python train.py --n_kv_head=7 --vocab_size=32768 --norm_eps=1e-06 --rope_fraction=0.5 --bias="none" --tie_embeddings=false --init_std_o=0.0 --init_std_down=0.0 --beta2=0.98 --decay_fraction=1.0 --decay_shape="pow" --final_lr_fraction=0.0
Each number is 128 + 24 x the weight over its row's rms, rounded and kept within 0 to 255. Layers, rows and columns count from 0. Numbers have three digits each. The size before them is the row's rms in percent of the matrix's.

# up: layer 4 MLP up, 1792x448, rms 0.0532, rows 422-481, columns 224-335
# down: layer 4 MLP down (transposed), 1792x448, rms 0.0385, rows 422-481, columns 224-335
up422 108:100116147109113164130111135107142126147073138142158105167095139146163119100121116160182102111131114122168123134103118145117141110135151148135187157156091114145145108156111161094106147138055112159160138115152137119134123142124093169143156145159120106097120136136159115110135107151119116145149129140156132155144151123123124117100135133119
down422 106:178131130172127126103102113101115130167135160157108142155112093147121173139111105131116174104126181117098159143152093145144102141157108113129125121150090104138087142151115154131141130134126133136112172121134161100137152117161134065101099128119144151165130110139151120160156151102130162094103157103092178070098172148129092132098089120129
up423 100:148113170091177114104119126125124113149097117116150142108122130131120116131153174115183126147129167136136105053079108106123077100138149125148107170158153111093103126133136116105145114106110131110131169116107102145101143094116121107160142079151080122146108148123127085104108095168111123152090118124154076146151169136140099118073145098125
down423 100:127178109126110149153151126129126087112154153106141117125085167138105148130087067143100111140112113158145143143108140119151110116127159092107137144079150135125135191142128108139159146086125113148086174102150152130119109135100111140131154116118128137137107148131092133091132143116143146122204132175123138122155117134132146115125114135128
up424 101:143145155121175134121124157146140102110103168132165134141142116142144144113125117125113136149166121161088132113116093098124144141128124095137123120132102104092128145178114156098100121160083120121137109101085149124130135069091161131119124093167109074164074146157099108146138122130142129118128156109149100146069114121109106140122140140145
down424 100:121117125129136107148133122109141151120157176147100128156079103150083103113139109144102136143104051106106171087125133098155117120113087133125142093169099154129138123164143124134124147079127135149112127124137126137120077125118123120128108115100115117132145134144167129144150134151130115115148130112110096139122126123126171140137180093128
up425 105:082101123110090170134095121146162131080166126109127089151119134129137110145101168088141139115182150128140144084090130094094120103152138091145131134141108138084183105104124090077120140133176119113117143142153163093124114116122131129104188119111106141159126107106116150090141125109147135093133145123193103119158129131139113172158133136155
down425 111:156119108059139121113099114156128155181104136100198088098132139091151094078154171149086168118132132135171149109144122145103167131109171159160108147100123155148132152125137111131137096122131148119133135128114108101150104142132114146126107144155143122122133144111165168140143127117122111126137151160122120099099135125105177146140101141126
up426 092:080164112110105110123114153126104146158119103136105092105099115145121158145145115130129072174107122138136118131114114121108123136131179099127116109138110153101101126140167146125119087141101141155153154100161153125116135139130150118127159134132135138092080149118104145132138115144121097142137170082131129156127137109147097072141111154126
down426 093:159123139099132104105111108110131133105118136142147146144163099119121099124151123123091125099150072092121140155138129133146147137159137167112087115125127103116105126128095153083117172116124144126118102141137146099103135121138155134131095130151141108106140158105148102165147135179084151112138124097117103120108146130144138166146095182160
up427 106:129112085146091091121106104120174120116192136132160164141118149142092108089140115125145136136111155115098134095134143150115123132108134143082149127134149101149089109133154112180122118094118101115159129121092134133166105089087148151111154166131121158115127161122122143081158130122127112148144160156086125092135108122148162116113187091172
down427 110:120113120118124094147123121131127111156092134142129119183140146103114139139122107138119125115108124130076118184116106095110132144148132103111173179116092152130107142183145149160088087168115162118142136148112098105163122115124150138128128152173108078150159122123127099123148138092083100132114159103098079122112130111139138145102123139097
up428 103:106132119138088147158133133146107111099132115145140080123100131085154110147133154149096116167145112140126107083125125132153107151144164104122111099123142175129123138122120147080123080135143135102090155118173109159123116114100127118092103111137136119137095121100113136117134168160107129152144152120127141163125133156134116134133147152121
down428 102:121138117163100121125123108117132108153063112109157143148119129161136097111137109134113120103124118110133095158098084119122155124101108151146135088177152104108113146109124114122114104119139132088166077096100148107137173107137135155102108088120160104129115125168118142162129123138125110119143115139124140069126132119159139087167094142112
up429 110:127136145080102103122139167134122124155128108106145117109102148131176101166124185129134125165122189104142101092080109158101111145152184080172135108150095106099109157111123116126109109150108116101134146115130124119120129059137142136135148124146153133137098141118139137116133095128113120127114158156163127120158140146147142158097164146157
down429 110:106130150162140145135124093117098113142090141125140129147135111119121099106139151093083143112132105149118101099117149102106129096155124079149115155154153147142156114077159126083153139137123112113119136143091125117115147146108126108165130119136155131120140113155133176102107098113136150120170170140131134125115131147133094114109138120116
up430 101:096128072154139107158148121144142133121108139133109122152108161176120127124155144166079142161112119130139103092150156138131076089142172091114163085143115137116133139105155121128131159092103115148126158133163129132091076110130119127146165116129100108165087114133183129082121148157133091172162179140122149147166095091156120112146129126095
down430 096:134136136202123127108125137148124080152177094121165116103085088073125148134135125102152099126191164122171102118127135093110139166142140151134124113120111126153125148113104137098101143135099143096091150124114124118138132080141149133158140086107112157132104108133122136135110100119150132131113130109138082131131109143134125126127109153110
up431 091:076120116097129118136102114130139128144102160120122171131111115108125135134147163153118104162125107108114110145121118172110138133184119161134127141091130106113138128128131139180090160105121122167087100094149144129116135114150088136117155081148155114134107110097088094147150156108119146143138111139120142125138151125137150162111134151103
down431 088:144130120149104156128182148156156127108126100119068092098116130138102119074147138113106118108186129139075164103143127125161148107120146110159139116156148154163136156158135132102106128119174145139124120156105127118172172119158146137115130158094132131116139146170143144113121122172125121120124136161130120138126125158174068121185104116162
up432 117:106119121121086106101113112136118163133132115145129098194084130140128147108158189114120138131104169147144124123127076147055102096115133134106146089105091129114127154170122145138155109138112110098097113148121117129104117110146123113125095114172116137100146097142100119111139132080147118112095099117148118093140112139128152145096136136110
down432 119:138147140114089113176175145138134118128170119110172158130118155109159149126134112113150124132126101091086091084118124131087156104146158073150121121081126147117126135095164157102149099148152088110136123117166132130140092108184119182109121117128147150143123153102098152139111123152104096140138166136110117136138150184122104107127155097170
up433 104:126131119154138126111136137166097141129153121160164104124140143122117146150134147153097110089126135106121121136112134162121126124168088094168129119085115137131150158133124162112122118131120087125113132099176103122101122132137111168136096123180104091117147157127150158149125150119138156151192179120099138110163126108141109096152109156108
down433 101:129100124141138112128153143125123107175096105137087122159140097142117118138145136128122108182120113103138106151135132050122144172131135134081106107171113110127093160133117160108132184131163114117158118094114122148114145099144135101146152149135112126173102129173104110126143102137097131102105112111153147133165147149150128204136109103063
up434 103:106127124145077125139116162105123160145164129118145126160124119124101160101145092099146138133133135130089087093170137094074151109130155115121104130134095195156146116155132105154115113127148130156096112148165140134131105148097120126123131076122119124119102153124103128113175150156167135140140203156164151105119113168122083103103093120085
down434 102:149157131125079098122133169088114145110107121090094087136147141120129125143120130120124171143124141155108144165095101160179095097139130111109114113110129138177096154120098171096109123119155154083130121125092149135168135181170113182113114154159140096155089159173139140144112128107122139137154104147106132138096111092120132119119166144126
up435 099:137141113138116102115092149116130131137101152124068114133109141181187119111104141100171074163110162111137128121102152142163134089139118097114138136130085153137164168130130108171095116108124092134151136165137128155158078120124136153137145140128086123157130155152151097144119134134169126152120131115127131149120148150176138128152116112117
down435 100:118132108119101124154144117137113110118144158111117144136154099150132137157100152123100156115089143131109111105131087125115139184066143106099109086105168136125124102150116121117178107145108138101153116117095103146155146137118171117120199104142130124178121174136109152095121093128122128150086076088138119104153163111098163119129182152175
up436 104:081104156136080120129103162128101111128129130087207116118132135124156147114139125111171125100129115151135143091135126097099127154157092123125132154106142137134162090123122141094147144116090124080143113123129109144162115122124179113135113123146141128146132143138116117129141167094100148103138178145164132151087092131131122107092149096136
down436 107:143140109129132138100154109162140161091128160125132148150127140137109162123143123113122164155144106143089151154103105143115167173143129085134117116080158165125097085143140098126131105105164127150133129128155126096145096141118131159108140110121137124144144162096097103152150137142170103136116157127131162129123097119141107120159148161155
up437 103:100160126153138093137132085102153127128165107146118156148121107146102133144167125117142124123129125145141168116157150132126130124131138152093153121148106113102134120141111134123141079161138130121124132147185123144110095094170117093096088161111131159094108139120121096086144139141107124108132119138152163127135113151133147186107160111159
down437 106:132147121114160148092127112150122161132132134121160130105171143114099114125098093102075087127058146121113133101099100147134087118171135104111120093129127128180138139124137114139100155142102092107138134113071181139172133108097140121103142116131103123113118107135074133139152147131138105142091124145132121110145173132147126145120123119111
up438 100:114127134130091115140139106140140050116129177159084148108141104114105085150092164153172134140114091129125091140159124133115113120115149159155124172174115119114118135145180110098118121116124146090124125152111116096130114113140115122121125168116117129148163148126174148121103151107131126152134148138116124168174099154113131096113131146111
down438 104:131162103106127130103143104169164148158149135123065149067106095134119140191137148129099128104143134075094054181149106165157143168152146087100111135139109129179147138116128152122112152113111139111141134119137174112116112098193123090086118140095107122088143125143069112116143121111100130118116113106120098150085124169129070147130129137116
up439 091:130133130150116148156167126135133114093117160155158180104133093138130082114136162115161135193121169108141136110132107110136093103208126124130151174149049133145142134120132125097120106123103138117111140131139169140122109114125122168090100102136130139131079136096148141116137141106099120089169083150164162138134117153135141135144127103144
down439 094:115094148114153093131121149130137094087105112117104087109152122152145113089125164147136136140163114096147146153144115144123155104107166160128128165184123141117127136125131079104133113103104132147125153129119121122127177142067157139109122105135105187119128109079101146127101136147148136099165118113136110156135130126135124124128138141093
up440 103:129153156149116112114123139165135103154119142098124116115086100105184116135127116171160108117116143071136125093129128099117137115116126150150061153151139130067135105164099132143101089128135145097123155114116149091116135154139148101109122172150137088118130166135139140145119191126139154136114105126129120112112111120158145148150113098140
down440 103:120131161127084112116096114131120114106158187155135152120183151166123125160106082142117126110156099120115095111110117125122137086146171111087106094171097065111112101134095110157085110097109130156105104137138133145123106134108104090134088122145153158092118137155080064146140147113110111136124094123124111144106156144119127179135128112104
up441 093:077124175142131116123104092083159153143116140119091097147086141149111131138112126114156088168138170154110135125074147175101150110128114131140110148122109163169101152129155175123080095102139089125101152120148146125158136129155135138106131133112134130136174153117152151129109127101145056120142132133163107132158145118127144139189127141088
down441 093:154124115111125176110096147153123067128127107184174143140144111141129132083128125143140168109130101127141111119166113113155135121139136114125183133125157094060144132130121089087136124131087152123135109103157122139138105129124150120103117119116115133138086089137124118131153097137125155118130126165121109137139092124150115101127113121126
up442 098:129073144144084125142110127123148138103100128124176143143153183162158139132112132113110114137127096101127119124083103108139134079148166082081162094139133133102105122113138140140108175156092099108126138148138101129140167120137131114102176145189098106139113124109157125087123129120144147160125096151142142143123151145114107127108148101107
down442 099:122124168112119159169151138154143106117144176140156134151096132118108153122121123138141166092144138166119134128094133115087092124107076109152116145146098122155113152118111117110141126138142130118129167104120106155130118135124122095128173136092123100152139149133154105139087118156152123120134128105135115159109148148134104068154160114138
up443 098:148159100154120161147134130131127091104113145121135128113105114143195121089109146138134156136126166117147123124138118151093129126119136151108144120101099059134154139114097143156158160135120121111110084151181142125125156135150100136160158122126092091153124142088117092167173135112135131124134132156145153139154176123125117112104140113129
down443 098:108112118105131127094136138102121137096118168106114130149144113121149162130116179179100121113139119143115145111169108173109114144133131085107108132127115184149098143107117145079121104166050139160127158092157133124171107165112088131135110156150168079136118088093105107137116112112116148141175100099157071111068107106144156114147169157131
up444 096:162081106112104067117122126162138152140137172129158106110127134170100103156100146135091097139117151140114083135170134121094144128121155116139117177144126126128105145143136122076131134101114119117114153096159093108145124162115142109111124148165123095117166168155160111120123149129118118158142166113093104132134151086111094116147112093105
down444 095:124112115124143176110115111165097096074120105106092128135154127111126139140122108130153137146131157129090157106153089093143142096099144133110098109095170164136110151110126134142136116138137123084114109104069136150172130125161144134123118108089137163164106141129098122145118127160169145109098153122128152132139117087139123118126130133125
up445 103:142115120104126128130092102108090121107140129131128072120155165146117135181131161108126099162106114114074111129140165168111108123133121097134155135128128108139113125133165125127137149143114117127118129119147107129139131135149126149133118138130105124120128167138165142112094106110158092169121150089137155150077164124161141095168107115114
down445 101:118106172189139117101166080137120107134131158114155154128126077150116147118112190124078175158131129156099121136159132089111135109145156145171145117181147103148126137091125128097120100101134121140166171105146134109158145117128159121148096138139120147124106155105112105152102118169146090119134122120159143126129087118154137126117108116122
up446 099:088173124113127154090085144110119115112125124155133103118147134128153090141119139119139154098130110110131127112130132127154110110095130073136110139145125123116107150121105143142119110105094130124208093139098155153162158123129171153112123168142151131146081153136128092122132119124163144149155176137124138144115120135126129103145137145170
down446 102:127123092119106113135118160107073146089104143133109167124156129147144159119095141117181122119129122130129109132147133168161105132098098134119118137146088135120134162116104122145163104120126121124150083122113102108114131146127159179123120144147083118103160135137151094139081097135141140106124101148093118133126135140144146139155133140109
up447 101:117079110139110087156093132124134130137154163133111138096112144146148149130083113106133156157103174082118094143157135080131169125133156084131081124120123078098128133124144117144106154150144111098139133122141145109137157140120111115124108101113113134127134125192156091148130153148144123164135167131083117148095089143121097134142106109137
down447 102:084167112144134153151155111142113098110117118103131139112116159131158089133109100143120108125135122159137132126122161134131094147139067109136152166134118156157128099112127143096101112108144136153109102147132140148110154152145139168143176163125143076134102100137120112098112125121156111119151157100136104165130136094092118127123135139153
up448 098:115072102146155133141147160126121118166118127139096104098127175137097107116153149149114098123126134095161107128125126111112101117174119097147103074143137135145096164107103164092086092134079180141110099141152186138172128115159153137128146115095154105089084166100118124133163151156132101154119149115119130127078159113108071120117127085098
down448 104:133137136125108145114189108143132156139142092111133135120149141158133125191169106119159120145132129118160146104098152112122132114129138136109113143100183146124114103155117117132139115107143144136039127112145124107118115113142137096124069126142160177163154137165154091117119185098098139141093139079149087133102136134101148113133084097141
up449 099:106137121124137148172126112077115138138172119119153177131114134085174074143183129129098155150183201126142111141149156124105155097147114115147116103138133152120109121120082129130132126138126107131123106135132156115112108102108103164116122167144106100137083139110105118142157102109151091167185129139158119118127111116118119104089130117094
down449 090:136115146090137153075128140129141145092070122131079114134138119154115157149103142125177123119118087143093126104109094107183131152140141151082140159146133112113107183125152152127098127119171097108131164116144071116150118135153167113134142123137165132141151156146128149135115190128140149088118188127080139133146140129122172096149162143136
up450 100:131162113144117150149133129122148129154177104111114080140137161151121083100142137136130117130133167153092110108116111136143098112100134146120115117132113201133149190152118117136133126090124114108158118142124121104146066089123100099108122130150172075139100111112124147107131094150137054145126157134162165116134084122139109094098102143116
down450 106:088118138141101096109186138141157115103102141147133110118088122145177124118154120118148107118128123143113125116086111111118133164129095103125164149133126125112138088089098113166076112105101107102167165111164103129134107121108176136103109147137099169125133150156152164108147139131149111117104154114134121134085107122130155128134143137153
up451 097:129149094138100115120126167129192140118105147094131113129113138145135107101181133110139105110098153118109101103160062161119108112111133070117124155138169121105143166117138127155110167117130099138167156116137149141112093085158138148120111136131136165099099131120156138130146117131113130137160150122138154177157104132179059113116130165121
down451 104:137136113101084119127138113143163140100112176164095165097138129139147106107139095142125129123139124141104136121138148136139120142077188125102122110127125097091120102116092142100146137134115139144122116117148114146114116110118093146118127139143118088138097127126132089116108108138092108146093116111155111125108176138171123132110133171133
up452 096:134083131129121136090132165105120122131126117097104122099104081107108156133155090125141122110141132143134125127153091112108149142110148128154123112141115178119122157119105153150134131132127104170133146122127115123143159092148150137134052119144106151141109104120126082172166164117120118112163156148136109147149123086122134137100133142102
down452 091:135185145133149126152102103151172135112122104131126167175131174162158070094099163155123091148114106170148127152081164146144124083124100134134121175122153097128106127138150114084126115110118126109088102125139144122123145188135131141128175164091139130121155131095134133107095069147116127113116163133109117142133167111093129119151103137166
up453 101:084141113131134126128128094135153107134108134112137110093139178107149133112144120093123092143109113112124124140102112108133161162141178123124085130148122117171111100141117159093090120109108142145140126105147102136135118082122110150116108132121099140136108119135179108141201115156111110157147137097138124109139106120113115157131115095162
down453 098:180133128133115144105121176117161127082102114146146093138160117117100136088089182093103143136146143143149146144135118131139109062102133112126126142150121088110097180123108120147146150118127130110114146112122140093138166131114122097083174136186132133128141135124131134131091106126098137109135139140118126104115154152113110149109152136100
up454 090:123146127140112137129139158152131139077154143138141172143130147151122107123102166122092128141124090138137142106128136133165118047125099129121105138161145097127171135127145137164124139112089138128161161148157113140113148095133130134135108087171144149147123177124106124100108100164145146190122150103123121121150154153114076129111125138150
down454 096:140140148141107121161109154088137143071124142132074092120172122137147132146094125137098110111146169129143170142171115107156139104102091139087167103110120094166113098099131149136107112144135114134111095134084100088101143119119133176146129143111130129108183124138080139151137140171136139096106124113155164088135114122092123108127114148156
up455 124:126116107156122134141140145121111132131132142121159100107099158131111151122155132123146151098107166121101137080171153078130109083125120097158150112115122101117102127123132121132126119083146103127163155122190141102165120092145135116114098134103126103125111157139144134107162119139137098148111128116133115101117116175107103138147143163143
down455 124:143100136095103116134102111149126096143094104124143117102108163143115150139127142145154132093099100107132119134151150116135109114130158137121120146107157108084161155139206145149087102117154093091154097094124159108162110108157176135095113118137145106115150151128108160116146114160131164101148115137135123091097120118155112102108162134130
up456 092:117099148181107100123137111188135139091095155125161121164092158150124105145104185123137125116092115130112125103124127149089102109151154112158172142146130143114139144142104170105152093115121100152126123120163152131145089098099108125132170134153110126183134142112110144114102128098125122145133141123128112153142131125128147110165159126111
down456 091:103087118085178115123141151118141136080154139092096083135110145122127107081119187117139095140113114158135120140112119136092134114145138162109155117108131165145130144135131127106114124143130113126130169121194079136145153122159114109104141160114124119146120125127027098114140176114152133191135136116131086123119115158121121136135148099139
up457 111:082105156115121105139121124149142132160122123129126129162117137100132170131135145128143119136174182130138108080146117143075118117111172106157113094141111151076121123115146098140159118103156097088128159151174141129157153104130149113112147103131160128123096108116100149071133097107098112145161109113133179178110160122125118115119176134160
down457 105:147144107125110092088118142120126161138128138129156121150143131133099068152105095111103133156113161122153122081113124115128121116094092119124116164136160123114193164153087115124120118103085136103149148083145134132096116124107070101172149143132146118153145165169170139117126151131102135131115082169138152139116151181137092159072114105083
up458 093:129169126134125121166122096131112128118164153134121112139111142139152134146112114181107141091102133125134135116104115092164147140111090136165143156120116130171157112142132092147119122116092130121125132135132125094112135064115117154116130144140096126151155150144175167174156120129134126136153119141140109117105098121148120106094109123138
down458 096:116122159116119145144153142149184181144161153112101157124103134120120149105148142140099112108136136199169147077178099154154132079086135110131128130120108110143109110121125151132107147173100100132136168113129132150140101169152118132122154118159176108181116100173134146110104106159206119108130156121115118153167120107143133122111130143146
up459 104:091078148135109154123123120132119142136127113141119156113115124129126158133176136142133087139156133125138086134117133134135155135137140089183127145101104136115162131151094146135094094121125118163117113128156116116112100124131123125139131140110164113148136159127134159135123132146150100132080124166106130160113154137118122141130110108115
down459 105:155163140144107091162132124145154137113144179106153148123071143131141147135142135107126124126107104130132152108132118133129110152155114136136156067116097138142147117113152098123117156092130145141131134161122142156179128098115114130131136066131150150140107120144122109121138170122110171097152084152122126068123137108166105120107098117128
up460 094:141128168128122101118150110125134151090155150161135163147134108159179085138127124110123097188156128136112113108115146151148155106138132109128090094166104098113098125117162132106129136116133123162174117150149099132119129070118100128116125142130116136121168155122135101161101114139127082101116145145144074143121129142136117126138100092146
down460 086:137139113130117160135115132146153112148132119116142063145104163104078122095106124139099150107107157114134145132156085105128102122093134105144151139115168121143157166152178129130105125146114143104093135102100135172150151161157163092107130144112185100100092129159151168075171149155144131153117154094125176065134153109128136109120140156140
up461 098:140103128081100127158135121156120106125143105124136093128121117144136150111123124114104151119131132124141111139156117075155149125153130086181104113171143083152141106118130098145089156129139142129124139101153144091132109122129135155138148122120124080141127158154168097111148137140161114140149160149144153118106113140136140107100149092112
down461 098:070118169149113107153107144110157166107149132156164119134142120111100108098128069130132127098118151118097159131136189162151104097136114130144162150112116113146133156130154130120122132142147097127154161124079125102143166104132176147134127082130116138140100130129102170141088114131122110177122139122103131100140153134139135125131153171145
up462 099:123130184156138160156147175146120114144107100140125150166120121109146139160129163153140131143144170125133126116130126098109112118160169100119153117167115134096143156139168172124091150176148118111151124140116136134182126132164147104146090135142163154115128131165137130158130134176117095145160122122175104107133122107111081105105120086126
down462 101:108131126141107116125148131156129113138140127142111119111128097142103146133134108118121152156159108097140121118113143106152141118155130146107098136137116061102096135164153127148113148115125102153094126145106150149095176127121143160112125122149161133106137127123120125120117142165142117134133138129086136125115184123133161130154095151153
up463 099:138186173170106105141129099163133105146119158140170132120123116141112129119098116146124162122137146170113145119095167095147142106157138130136153148168124102151071149111138144070129106122123174100125133108151150144170104128131168115139124140159179142169097155145189128088146095137119127129133123163146084101144138131123132097084129092133
down463 090:120105080092133132129143150121142160100137078152113120135161161124097137157172120124119116129119099112150074138153126172144114107098095077128108140124136134121150091128144148155134134148107120148159117187146132140113128130173077139129146126137085108151117131082074150136084118152144110139077125126151139153102131125178110145115114168108
up464 099:140107118124132164108122132126158101134128177144125143114128109122140143110132170119154138149080075136162091090154148121120155127092127098130122139133148122053080141168179125149125139116107118144128122110125158152150104113142168132136155102176098173082138128103149145144108144104126119151122170160110127153106113135162157105137130132085
down464 103:131145092118108096118133134109127149079142145125102152125128148146115101155156162149165121158100088121136106134171144164173123133163132097118108141105163125106115092104098134148109123152158127145110099089131124092111133093130153186071107145132100140147130105152099064144127100110193149134108102108085086165089174126115145146157142148149
up465 092:134143131144095120116079091155104131148135079160164146148137157139125114135137168098118097115150157113116068104141130158054126127125089107166143148095154112149128134134135114156149149136153137140090102152115103146123123144146155111100156152137127159148106186136112143111141143090128143120150146095137132139103158112131137105132155117111
down465 094:103100150089135129160131118131089138099117141102153126110102111158126150156145132147184129136114092116126138117144177105141140119086121150117162156174163147145170118158105141102143119151127152197148074134093157141151119124142096134108159149101153162189155129090085149154126140118120144110158129145093128134150139154095170153123095110101
up466 094:173117139206100114106129150128139095166125145103130111144095125122167153138141106152121158118105183100122106101174169126146133132156148100142150151109115116137122173103107155157169151165104121155147104114108109102097166124158156116149120144189145161136097154130119111145148158136085137154131141090142102126111092153128127157101117149075
down466 093:121111113146115143124155189139144143120120169146150099076149160138119095122138142118098124082139135138122132116125106139125161133072136123094124109166142153158145140088163105148154123120114161103107127146137139099163147111063112088126093157105133127114112150158125115125112130131129107093125188115119133078121157137120102139122122116086
up467 096:096101110142156160115156204123122096147128130110122125126096118145124128105123144114127158144133116158137138104121120085093132118151170086147145118171127159143103133117148163109103098127118106105132192123121124101120114121177108100056125124194164162135109109074156113129102139071080130144147129144142133140134149124117136122141149130132
down467 096:121119103113089116147119068154141098139108139128160143105115152098166104131160124117118115100144115184136075115107083106105162117130092147107145118124131106089113134116143133096154090136138117119145128127142094131123111070128124145186121133166131121136119150148181148118157116118136113120095121137089110152118107126132089142113109158107
up468 108:148144130124090169139142117186132120127172130127101121141105137125154117146149140144094081151137116096107126115097129106061176076131120102181128116135122168103084179136103157150174147136154111124122118146138055128167111097074119156131121121173148124120113135153173119121158155120158136120134151140141105129124109150134100091134100096085
down468 112:139146143130103097134149128163150132102141108120139132072122127130125108136163103105122110097171085145127131129106142152131150102123164067081113072087100120115100126079087159152131119128150103143140122160142137111140151122134083140111145148102127156138105113111137131116149121096131171123135144115132121145136146116125137078136186119122
up469 097:147104110087125164157120157137185109147154113066130124133078135131123175095137144156150142092146143163144128121110087128145119111179137118115125094118094179118091113157171169132138131129088136092141150166122154159083139104140101141126110132136166116085096175120182123080155149122161120158112168123146149105124118135175128128128108148164
down469 098:111113124162089086121120158162109165162082117136132169080170126114163078124137108141127076117095122133183147140138171152078142128147081125158133172114183137085143139097093117112152153107133099095134135113103140127130122140088105160107117143131144097118159093144131137144120122123132139100126149127117102125089123132112132128116088133126
up470 101:171156147115099129147108125136170114119141146126183150132099156149120111138125119135122135134140160120096136146132142131126124091146105138143145155132100112114132133124131119152119116154096141124110099092138161106133109105124128194147155170119126150130125108129173143124120107136139087101168137077106112132169124101130103126080104089111
down470 102:132161176116103128115125164110101142136112158134102091124113147102172125116085111151134148110109152081157142131130128153121118125118118116118104111138078137131149136113109134109137121143130137168101131140115093147065118154134141153121121136148147106132122137113086088150135162148122158133136121135149139130133093128130162120146130135107
up471 101:120150123115161155142111085123134108146150114109144142094107163112111106102154127138156088118108148099097063142097126132172070083150162098129109152146130080148161126135153145148100151138144110120126145135133077106131106105126142132140104131148150130144109114082110104107157118128142101154087162077132087150118147113151104123113130138100
down471 096:123138152144126142157172075100111103085113150107139120091113132079085085115086159113125110137129148076164165112158166141140086114159187158163111122088136144160130136124126136147131136160165150143097118168141124118138141156106132146160116144092136069130127175109138104141180120153129130112130129145105149155084141136118145128146091142083
up472 102:072125099130087136093157106139156126132132105116113122154103118167106078096144185133154140138150122150142149102107129085123106121151106100133129111130139153163124118132116112106129099091137129138179102127150148160129140077129079147127127155177134134156145128130141147141128115139145063151132166107124103153142143088078122102121178135136
down472 099:145131173119130189095090130143138117134161099125094075112141171120133116133103133139085139127129122114101150090155076138104103127101102128093141126157118164117122132099124109089125135139192125094131107080150160128145171138110130121170149119091145156140129104140091118148104129130149092140094115151113087161103139117140174142112125080140
up473 102:087089112116102093125079121157156099133109134111141108133133100172120126125105098118114134123119118131118118132126117175086120090141146115149105144174133119113110171118159135123134159125113081145092184187141144117102131120154098144130102122150154120148132154121138131115110136105138069104079153148127129119133136136164161125109163176144
down473 106:140154150098123088096161097149119116105160109181101176089104114134164140146181112147130130131148097122165104119147137142170147065148101069109144102118128114089116119098136120123118159131097091101122109107131127148122154094139089134090140146096096100125131143115117129099102117108150137131147113113114094143059125103095161149131158140122
up474 096:128112132101094104200094102125145111120097154123108113129120105144133175168108105134131141130125099093148108137091124133112130138117105105121121113164130162146096150117160159119116131117155141132119084110117156158144148093130129142107138153088127098154103129106130128087127083144108094109086133106124136129107105107117162148077151122116
down474 098:158109186107156177096130130164120188138125156118206155125125128110103090097155138096130145123100153112114147103135165161165126104144110126128158094113144120120141098143096112144124147177115170111130148103130149107148125149110179125124110119131174144173133167158108126128108147106140115166140134149134150125136144165135099112120135127113
up475 103:119125113123154144112105144134111120133163133115153152072101125137103128149126116163132079057145164126181158113126123134126129141133154097131120132132094146128174155097095181121097124141109144078153149102101107128121160115181148104066073112127125090153072137132141094113104147118105123132135183108141114131114128163150116138077112142105
down475 099:112130145088114151112186114122107107138081091127119143117112165161141122121149124137182156147133114131136138118101110149136109097103186151122145135143126101133105148137138112079127117130111052128153157139131101134127111106123121097139163115110165159117137107099107127128117148156109091121163168087156128139116135145144133139150137146098
up476 102:149119153143131130111167174131128136172120120144136138111098124135130096125146165099136084130093120092162050128123127138040098117136133060134102121123097148131130180121119123145163112100122105144120142136117149156140127128165094145146149118137083116118091137102115110116148169135173117119144117135138173176095139104141071136123105132136
down476 098:097157114126126139167131120131092103113120115121112094168141156132115119149099094121116129107111104148093135111135136117134138138130138137134079107086140138167119133124093121118104105118141142135142147118094140105189149147096143119117123124146181114180154119105126143114136093104092143156124173079144085112113131096123164105172157107136
up477 098:133080094146125144119128093176144126094132117146155113154124124146122160163119111199127120091170130164106118133121143090136144177129110148146093123144113163137106132083105116144136104168117142180103120139092129098157141146114109118151101136155134077177104162140129113093155110108151094123094103127143140116155109160118149154096048181139
down477 099:132133125160115138107155140131172159139130143111134130160178124137122156104135119111180131166137144145152122119169151153113111111150111149123128164142153118102119160169130141136163154133128067141138138145140083149152138128119164114125163132140136143138191111149076138145160160135110185112119118112134130131187114157125135136144128075130
up478 098:131147106145157119128106140114155106104100150083170134139100148163097143128152139149121115132124159141128131107157088157135127134113100125131130146146102087155116157136107138117150132091123116098098125090145131114110131115171123166148074114140108169163125187103110133118152136155106104160100118143153165144157112077133087109092073127132
down478 100:080097136109127092126137088131140124136161142107111108110135128124132131139154120145102147124082101095158117148127141160106124159103135093123120150076160140136123123127142094102099113094133116117100130109136165134137130136091122136142131147146132168084118122101136156119141091122123111156086092129140123118136136099100168141159142139186
up479 100:135123086117108105158122098156120123151110094108134113138088108159102136154159118136089136093148178147141129107126127089124106165163083104183105112117096131142107129158120144146136146120089153112133158092151127101098128102146115159161144100119083110161136101135122124127144142113113096131115162144144104131108149118111143140142102117112
down479 099:167183164113181107153134161141148125125136110142105146106123095134135160127109196115179152130145092111134102118150155108116131080134152114148170137137103156086157122115087112156138108143112168132099106118116123079100137160116146108118158157127138123138120149132132175155137124119141192092149102153159129115094125161132113119154125134137
up480 099:110125128133106158113131117195118113131143143050114093138150165129101138140116104161138074077105110146105131115120111147100146125137173121119147139123120101150144163133103141134163100103111134132142122152158104126132115122178138158107098132132143137138163098155100127160155144091115103144104117149147111106139123131139105134122129145145
down480 093:121139137107143140122189183108123149112121157117119131153102151140157082143112122164122141157123129097160175119159133092151127076155153132162078049106151150141078125117123136128063133128108086150124125150097122162168091083095093136121168138153098136151106130147148104131126117153109122159142087103133161113149155078131122156148148122134
up481 109:121105100136129108148146159119131151154163123096148133147098122138138122121147149128175128133083109170145154146139110132132151104160138119152077109134110099102092148106115132157097092061106119130157134141179152123126135085166164156171142116145166096181112131106104141070170159131142120074110198165139133156123153141135086139132127127156
down481 110:141134118123102088123098133130157118100154136116122148154184167116153110114135130150114137171113100153081152146130142152113121086181116142092156133166126124147086147123138118124099131139126127163085119135108129122124110095116150150113086139126152105136135145146092148124134111136118153199113127138135185143120087120181159140135114124139